{
  "num_hidden_layers": 22,
  "hidden_size": 320,
  "num_attention_heads": 10,
  "num_key_value_heads": 10,
  "head_dim": 32,
  "intermediate_size": 1280,
  "vocab_size": 4096,
  "hidden_act": "tanh_gelu",
  "norm": "layernorm",
  "norm_place": "pre",
  "norm_eps": 1e-05,
  "positions": "learned",
  "qk_norm": false,
  "attn_scale": 0.177,
  "bias": "all",
  "tie_word_embeddings": true,
  "parallel_block": false,
  "extras": ["capped logits"],
  "init": "uniform",
  "init_std_qkv": 0.0352,
  "init_std_o": 0.0,
  "init_std_up": 0.0352,
  "init_std_down": 0.0,
  "optimizer": "muon_variant",
  "learning_rate": 0.00225,
  "lr_mult_o": 1.41,
  "beta1": 0.95,
  "lr_head": 0.00644,
  "max_grad_norm": 1.0,
  "warmup_steps": 200,
  "schedule": "cos",
  "final_lr_fraction": 0.03,
  "batch_tokens": 65536,
  "max_seq_len": 256,
  "doc_mask": true,
  "train_tokens": 685100000,
  "max_steps": 10454,
  "dataset": "wikipedia_en"
}
Each number is 500 + 50 x the weight over its row's rms, rounded and kept within 0 to 999. Layers, rows and columns count from 0. Numbers have three digits each. The size before them is the row's rms in percent of the matrix's.

# layer 16 attention output, 320x320, rms 0.156, rows 83-274, columns 64-95
096:589507576455512529472470540420444438423515608458451415563508459408548587539420509542516435488479
093:462496496397516562395550638515485559488512465528476532467535574523510497502567482382521500558513
108:513577579438532520476548480551469541466481481538513531528457506515466524442488496526486530658512
098:573434478578510500487466484524444601438502423519490514535498492477478465494471470531558469541542
102:513484500466522459539497455463480492559506495496529620470551549512559507523526613504438392504499
097:474512508502463583593522563406573591592523563549483517454514582472563479567410489465487455565533
095:513453536437434505530560559435538526464496536471442526494429480462490522586457536516441487453543
096:502501480523560505471522459563523606560568487484413594487450429538452482471503433522511497471475
101:475447483459522507496530425430530464525550539551516472489554508573500411486439400538519544527539
091:470496532533531593479512533523440507587507514420481495439442475583537506616589504467508500488481
098:536420431562540565516549500499497494413495526521396514491595506498389576418422494475412471518413
097:528536551423509512597559498535453550491500477500522482539471480593538524487531453478617492532543
090:491517628427500537492591454523378583440475492525541420484537518532430533457438461555495543478559
100:516565558531550471509404512431553459541433557559506485593557495488442554446477526497524533544446
097:425486431496511426513508518481495514451503441518520475465459524478441406482528500448424571468509
096:492522542494531530521519522406449541463515506530517521492501491469517444486477522478533456413511
099:481488486546471523492515399551501527519522516497412610531516494392477486502525506453473503465405
098:499443523470487502497502485583518435605453438530515555511494382531493556464463492395515417416486
106:498467505566508530677395397458579594619529468469563457441462527481454538444478455566486353537453
099:468499498468566494409500507429507511502429504494473510558550539565420559578476497480443419428491
101:410572550565551496560470554477508416428558561580528529576474582535427537437415485453414478482490
104:424432544539540501524543507505480551518433482524502504494482494574535444542399605485479547463457
102:490546470419470510449556499491543527402584505515528412473600560469425459503518615457419531524469
097:550510478463474401492473474490462403500542493505452532478510462523533487450492496404566439542534
106:509519543453479533516433459594450486513403599437434604561567496548479509483529422500439482505444
097:494467545500549397473479574384463510499514501545500535482485430368562557597592503486491535537501
094:495563495477520505424449509555496547482486536455492489487495527445430537429465595451433543517517
111:467448454469528466469484512487475586587520541487485597412543436386480502454485553553507544588465
099:415541577430498508545479542408512484538518443530575572495480413538487474578566467465494534511393
101:597445557418530532416501550444570473520521466442485468474552510459427496502526526573551526550517
102:509451498566473645471541469531467471437518481483506471449468431484518447474509500369536451429511
099:488558515525452433501486552550515510595507566475497487502540435493537431482536478588491493556510
097:517566486464536457480497513532439554498575497465439420440562473522417550513643416489501559420501
100:421507580429547426532522537487521466420522517402500528447383529484489491500395515509424522471464
106:416518501544534501463481530535482556528494540598558460556517490477494579573505458457483508507519
089:493529574497521508516564530476495518475454498588573444459502415451573468523432513599492497423542
094:523622548556454549443450488577496507456506512477608581677505422531471442526513505455441540493531
096:565503467505526459469621492529576394455518488502441533591460384531508476435424489592526458581459
102:587442425443530570513532531412520499514436534481545500478520484521464409523540407451495463508489
101:474500575504581497529490509426476472590509486510520484461518597553483489582508472538462531475536
105:530562499492457460543480538500516535516391488491421543532519524602532444482530559537454503543540
106:469448513529528472456607519457550457546415522523498449567486436541493477476534511435548526454528
105:451601452491440512517501521542460509515547445530458522565406453501471552514490507448541554575535
101:467607589585455475482567484547492472488573588502500461504478489436415595457427458509450508517558
108:449430501433423490566529412569462535429489478575457604534506471495476447557566514464446445452506
093:378429532550545518560442528526606497496479476457447538529600516465556513550518540499549466491565
102:495500452559396472488527501521539430447483523518554444487547569394475538414493515578499526505598
096:580537568438575553553481378481544574454494513452459570519465549474503446420475446426479548578522
096:436429454621480470473601512559525469473537605587495523538529522487458439628506499535570444487530
093:581423549538433530604564476443438543489470558500455553548413499515582479538486514502599591551501
099:452446488545562462472524464544500529461459482471579445430553568581420519456541565567491586420497
099:521494423459548515424454551491525471541533510563434495397589483502580421519509454535525540525543
107:491539503489436558454484601484457608472478458545468524564479422513534469543528537518438471554500
099:556560505543494564465476491510428520582521470505504532417549497484505465449531438477497426509598
103:535499521492505481512492536480507478553488548442548607559435500524544493546570475474509515474449
105:453528440609478456522451501507462534528493490545507497440446521510562441554473583469483472538468
104:510531469497508520479490499426479547505512530392499460522486537555415522535539436489413517502521
099:537409469485437474464549461508413445462385366464474471419521589502529572551535407522486478449544
098:441525536575479477487510518517556444549551509391459438473506588558487407392563464644484498525494
102:484532436450490418472540531421551521489447439512612483530492482513507527399503463507419531491501
095:552453463491515501514471419504477557499501448499479589500455518369468524494512448552537520523438
100:576530478499466458450554470531492461471538538503451453562510557521581609533461486479446603566537
102:523471510443439358443474498499500576527460468446566463444517479464512443495465548562447382442472
102:494529391406512486531465408480473504527536552570393553492495459541485466421442559569494524493530
103:519518461460540433506537517500538465535433475540526434549565460446547509594454557396458468495431
099:542509450437403400465537547522495456513491486530594503516513418490412448376535436532466506523487
095:428557473532478523400562510512560571443458511472557512498504477449500538389440474482568515479532
094:544520480594508553473450495557447473422548500551537507507503485544507513517487490502492564408594
101:576461499492464568592467383542450479476531465537493578445435583531464549442470524489573440547563
093:459477457476449550540530463604516470536503495465483522515529499470621504482503566554476470512450
093:477507544431474506548504533476386538535482606547524416451483397372514469492470411497545501510476
100:497407545394607487535557463534493557576523436422489496512506494559463552509545523533474523537471
096:484563509461519480434449466438495536525579478536533563570443574430468475596503548448502483482558
090:531565466519417517568519514492526442466498415518542479514463550527519464498418457522592513526507
097:426589472457577492434468553469517463474465450407438619474514555537452556548565505534542458425468
098:500500600506531461434506537529425460568509473532532542406558494362542528405527505470551547493479
097:560462520505526538473483444533411462534512455492449496560457511514453549563582480569516390525515
095:516471482446397583510440478436491480547473526521567508487580556486443521495514484478580532533509
103:378481523579442508505461521565464494516565409537479507447494469430431458514523497529493586503513
094:475472583603469540414402511483469517439423549451542486519473562581601561449532589488399469471476
096:605507542547495458503475584427451507525514479534428378487515530483448445570470374451452545437517
093:467471549468459526447478433498564451519469516513461477493500575520521552586480531485470531516533
182:532421488525534434545476462413589521389496474510496480498436578494496481473486480480440479570558
104:392479406532555495515454461503527539487448489513487426475445515536510549483447466490524591485572
094:435514496511494448394532529488465443589564473560570482513496449504616544449530618486512478551522
099:522529497476504501499487640439474567554531598506463528462545552549508472537438466510538466462507
102:560501456500506531465512551476506529426549556447445537579453419489566482488557519455568476535503
108:445504492547475485476597544520606456503498527432414520499508592465564523548445566507533513534523
097:467545470520518541482525519517496556520506543507513532450464511459557495388458511458531552445572
096:486473480403440582497494476478409538507551455491469452499628432483488526561461519453564434488504
103:374562550476456590463523450496443551555451531485501516508536531553586488409440574489478526534463
109:469454495459502411526430479456477527412604534426472475511535451553568535503432508459535584493447
101:490506457499470495477525488567523516444451457509461503510620522461403524451449484547547508471483
094:496521506531413436529483512469472490509560495516518426499470598461472436485529542462483532499571
095:517456438503473492530499576530513544465458459438530465535519493530517472540520523480479583496552
105:492484497479527459449558419487553571393524510583559521504465506526493467582490439542403446459506
098:428497432475544523573396539569530443503546566530449603410549565510504485535543520534537475483504
103:536447484538562490515487469467515478405461431483532571422434475465544528474504535482450570470582
106:616499499537574467485476487589521540515423491556547562496524548633495545572505467507476462433521
096:421526564440506482534495597451474555489507477436536448486482493495472558527533448458490529556498
102:509441447335454540556452501436570383446481497523482540535533530500466497538531408465450536427483
097:516548461441574427539500362465545594489467467561496462493426521386537544429479460452518558493503
101:476484469427497629465566490482568489512482431539580574504443572522500506559474501523462495513543
095:460525531503566447481559500429439614493618511424426524427496498498538521533496497462520507401526
093:436554547542451455584471502530447478577605486498349478535538539547516515529468476509591447523547
103:455526487471463355482420488522453516512436543511495505562484555462472572505490496549456464520497
103:487571490487452453612543451474486452532420460480444514451517491527523491486439513503489542480507
098:514491497562456576548477496484500477484526545470502429547560550458485453489534461566484459470519
105:573490527432551535483430505487554520462564500576457507520509491550525561535532475530552502477533
092:509465497523528453505424439456437508466544532467451556532550509470544500545508457563423469481506
094:546491555470483574468497507475568494505461587546456516481550509505554504503589579441496393546476
100:500480461405472568528567582487564432508497500633511512506415525487526457552577575492526437378493
091:467520511476431551415540469582475485425536516442429441470523440562533458512443458585569514488482
103:494516505526505472525634483505498477552558445496539542446528473626542544440476549555436546478459
090:559507470535481485518468531541469501508492452457597509476522525444548558583479453533490592501479
096:465422511540512585511447510512446451417494571533469497438492547584464484477497556405495477497506
105:502432507451568508490474537476485407479598491525623519535441530483485436459489499449448496490522
092:594517391431517580459457536475387462478487456445499517499529430445481490514502597498600565539461
100:596496473540488523497426484568442437501515469495513468473488482494567491414447509539483469448432
095:484505502583490479502505598534559523481533435458510532471521453515505557524497477483567478433476
100:517531474453559447420520518504487469597467548528594535442539474521558426473539452518459470530434
095:520443458534504505496556459498520483561462502497521542556508430486584462448508549477458550517434
101:564574445590459555572507623431538487469520406572556499466495519418448475606452515584535484433533
101:465504505507523528513459585484480455444443469534503482402506473559508491424524454525530474534547
100:541546417426589535446501492536537500407544531547526495499452542548459500532441536483433543485452
105:464598435507483516532493452560484478505535517483458531447470495610531440499464491458458489547495
104:535478457470472499563520544499470524423460533514533538439517553532569458531518521560537521494492
096:508433537510471503521471496604429493544418515555511530552510538499519513506482466555490516512565
102:522518499439506459557478468597470474543526565478585405472437527498589472466544502520536495430434
093:482511553494548578503445504625498477491473453503477482574535565501489561568542437539535493471440
098:479510521482499493465463506489539548515578493538398532562471382556434466455507557555548522473587
096:530420538453421457466571486550517474488484539559499510490555492495498423587487423526513499542443
100:513514446546473503441498445517547512483555517543498515533546537540483536537543478609445531527484
111:415471511489560551499468358468538492463563532495472361389549447507553548468543521501468406522512
099:560474487543460493430501492454556460563412544565523488567571424453450479527379521478560586454542
104:464440461549487470499540537619425528472533487519530592459460531544575542513577479516453623549481
104:524553542564566493611556475480493500524500515469508472481423489421543470603426481506406416489555
100:490552525517444581384544443436464559487485570463526551479380538480480557461408493511504465462530
098:450450499512498516579527536502564563534486523472424506422609432514504467545477461570389541512489
094:406505547440541461543520546514635483507458414565495475513463455430521475514439481418347514463486
095:515481548413536525415558537485481568420388521562521493446513503551526460491474533583471460561510
099:516478568463494488534475501439525555479527600453427535495510428484495553540538564474593548560487
103:490527492495434515581550442587560411415586510499412471491459465485448522489496480481542484486496
102:469589430475509466499488542466426452587491521484517446561409586476458469522435476534465429530494
098:522438455472490463542487504520463491634483533473514581554514500535469394424476510433447463590635
099:479507465498449472453390490405521440502410500486517449521524514548505485440541435524529439526431
102:503500520453489479421424618515506513468514428521505444544485558497542485504493494437534480461503
100:487533573525403570414458497455437482494523531473477561645549510521446509474514442526471513424495
099:490530485528491546514552534514504430513542487543422478449497511466497539521437466479447492540429
099:557431488584506463494517474469576518554370528471425524434517512436441522523467550490497488564432
098:631486472567466480375486512510417357447486430487489535547506531509438514541457583480439424577528
110:440422469461450498546566540524552556488405500465420398544424433502510493521467515418463529535505
097:523497524449512490494402663534538373522477531472435461483481513461497600490459397469544526503584
104:455434503558472516503538461555576527447463462442516562512508500499396513487382527474620462517489
096:484492491489481454525553455442459484503503461521563552474580455503505481433542449482539483487466
100:511491523495448547489480492472477579516522474468459448511467416509493370462552503536591613531504
105:452426516533466472485378470479523482500541451509451566465545390496528342527424481537499510486497
097:454460605422467467524511433466479469433540428465512494587483421409566558497530513506454560513503
095:493535453458523479483462528514454474494408473505508451481649531531507471496455506575482505513507
100:374563403489421587491566565523564507574501516441543513471490494450497557509511479445493533489579
106:478471486402430502407444605493607416468445578475478523454492510500564472538473427477518498443519
102:519431532489444548539507468446457474471564516526582511429513509492465537492517477446565566501527
100:498575467466469486564505495489542480509520493387495587510527508566525462432543574506527478490491
100:467582514472446474522458539532548415361478442485458443468490423490570492504599470602514464555467
105:507477451520577480512542486474434505509471458427545536535526543539426504472484590547596519572421
095:448443443449428534510537488570475414527500451529536543483458470521504514514442520507452512590458
105:555545484485480522425393437447552450502533549468540518456544499479535500469498429480504507503520
103:526416419508482496513554474460499513556497479518577543450567615501480506406561408504521512519507
098:460513585533496540446428551478453525550497472489505547518489563522538580375626405516488561425585
099:466491489486619505460509555483489478470363529403474534521433491472456478459480500462578491457481
098:474439470540484472477515536437491525478556492467479525508526507487560506497546451494538468539440
101:500562507467562435513529502518417464504449519566416420495444511548527592533466483435499410461489
093:593529474473554456571559459495546560517524436526465543507413503536495499525491476483520433504496
102:457413463495478510406557475478444510468514476635410409539575501598508536467463564504565446506557
109:629415532500430458504428496510592452528488542485550513499521509504520599499498447535510526492420
095:481496487515565469542530582477515496452427488640430423495453405442525595452501515578480445483449
109:465426514540477571463426565543543524513495503432579482590570546590521486524493505417469447536464
130:470534504464483525508498520481482485499502563474482508476494547467499489498502496510543458578464
095:464438454452559454482583477573515527475573497534555520427369410516483481622495550571493500455468
092:450406530551455509425427461477500538564521509495506479498422528556457455518480579515464479461561
098:453435524514473588565485500553531562483535456516567576547443483503531592457634446540565448501432
095:539481481549583451456468448506405485441438482590470500474489526537459395535526567552521440464489
103:481457547546510545516480520525491470385531552441483466526573566399476482434528430544479528456492
097:502458503412499527455582504463493545480562562500505516504451538523583480514425478504517554461404
100:495411596454585447475444575541495526534612513502470501510541531461454518449439552537509539513495
103:482524462501526491468557483539567444438515532510566526517488546413457456379512548525541488493617
101:553471594469510533522494459566529508471434469543437513470516578563521523540463500484494520525487
096:456573513495534474545407492564381458551500427443400485463534433492437516372442545497462519540540
105:545517513561539539594552495592496471434507517571513431571568456492529510487480535612448423475572
101:448489474581440484509479515431460545450466470487534466544486463503495516470517418467458584541489
096:562478411470489466478497473438536541525520474546515472560470512527560457482580468521533466541501
099:504506455518559536528519529559423475536511515553414591513496551453639463437486426442530489481515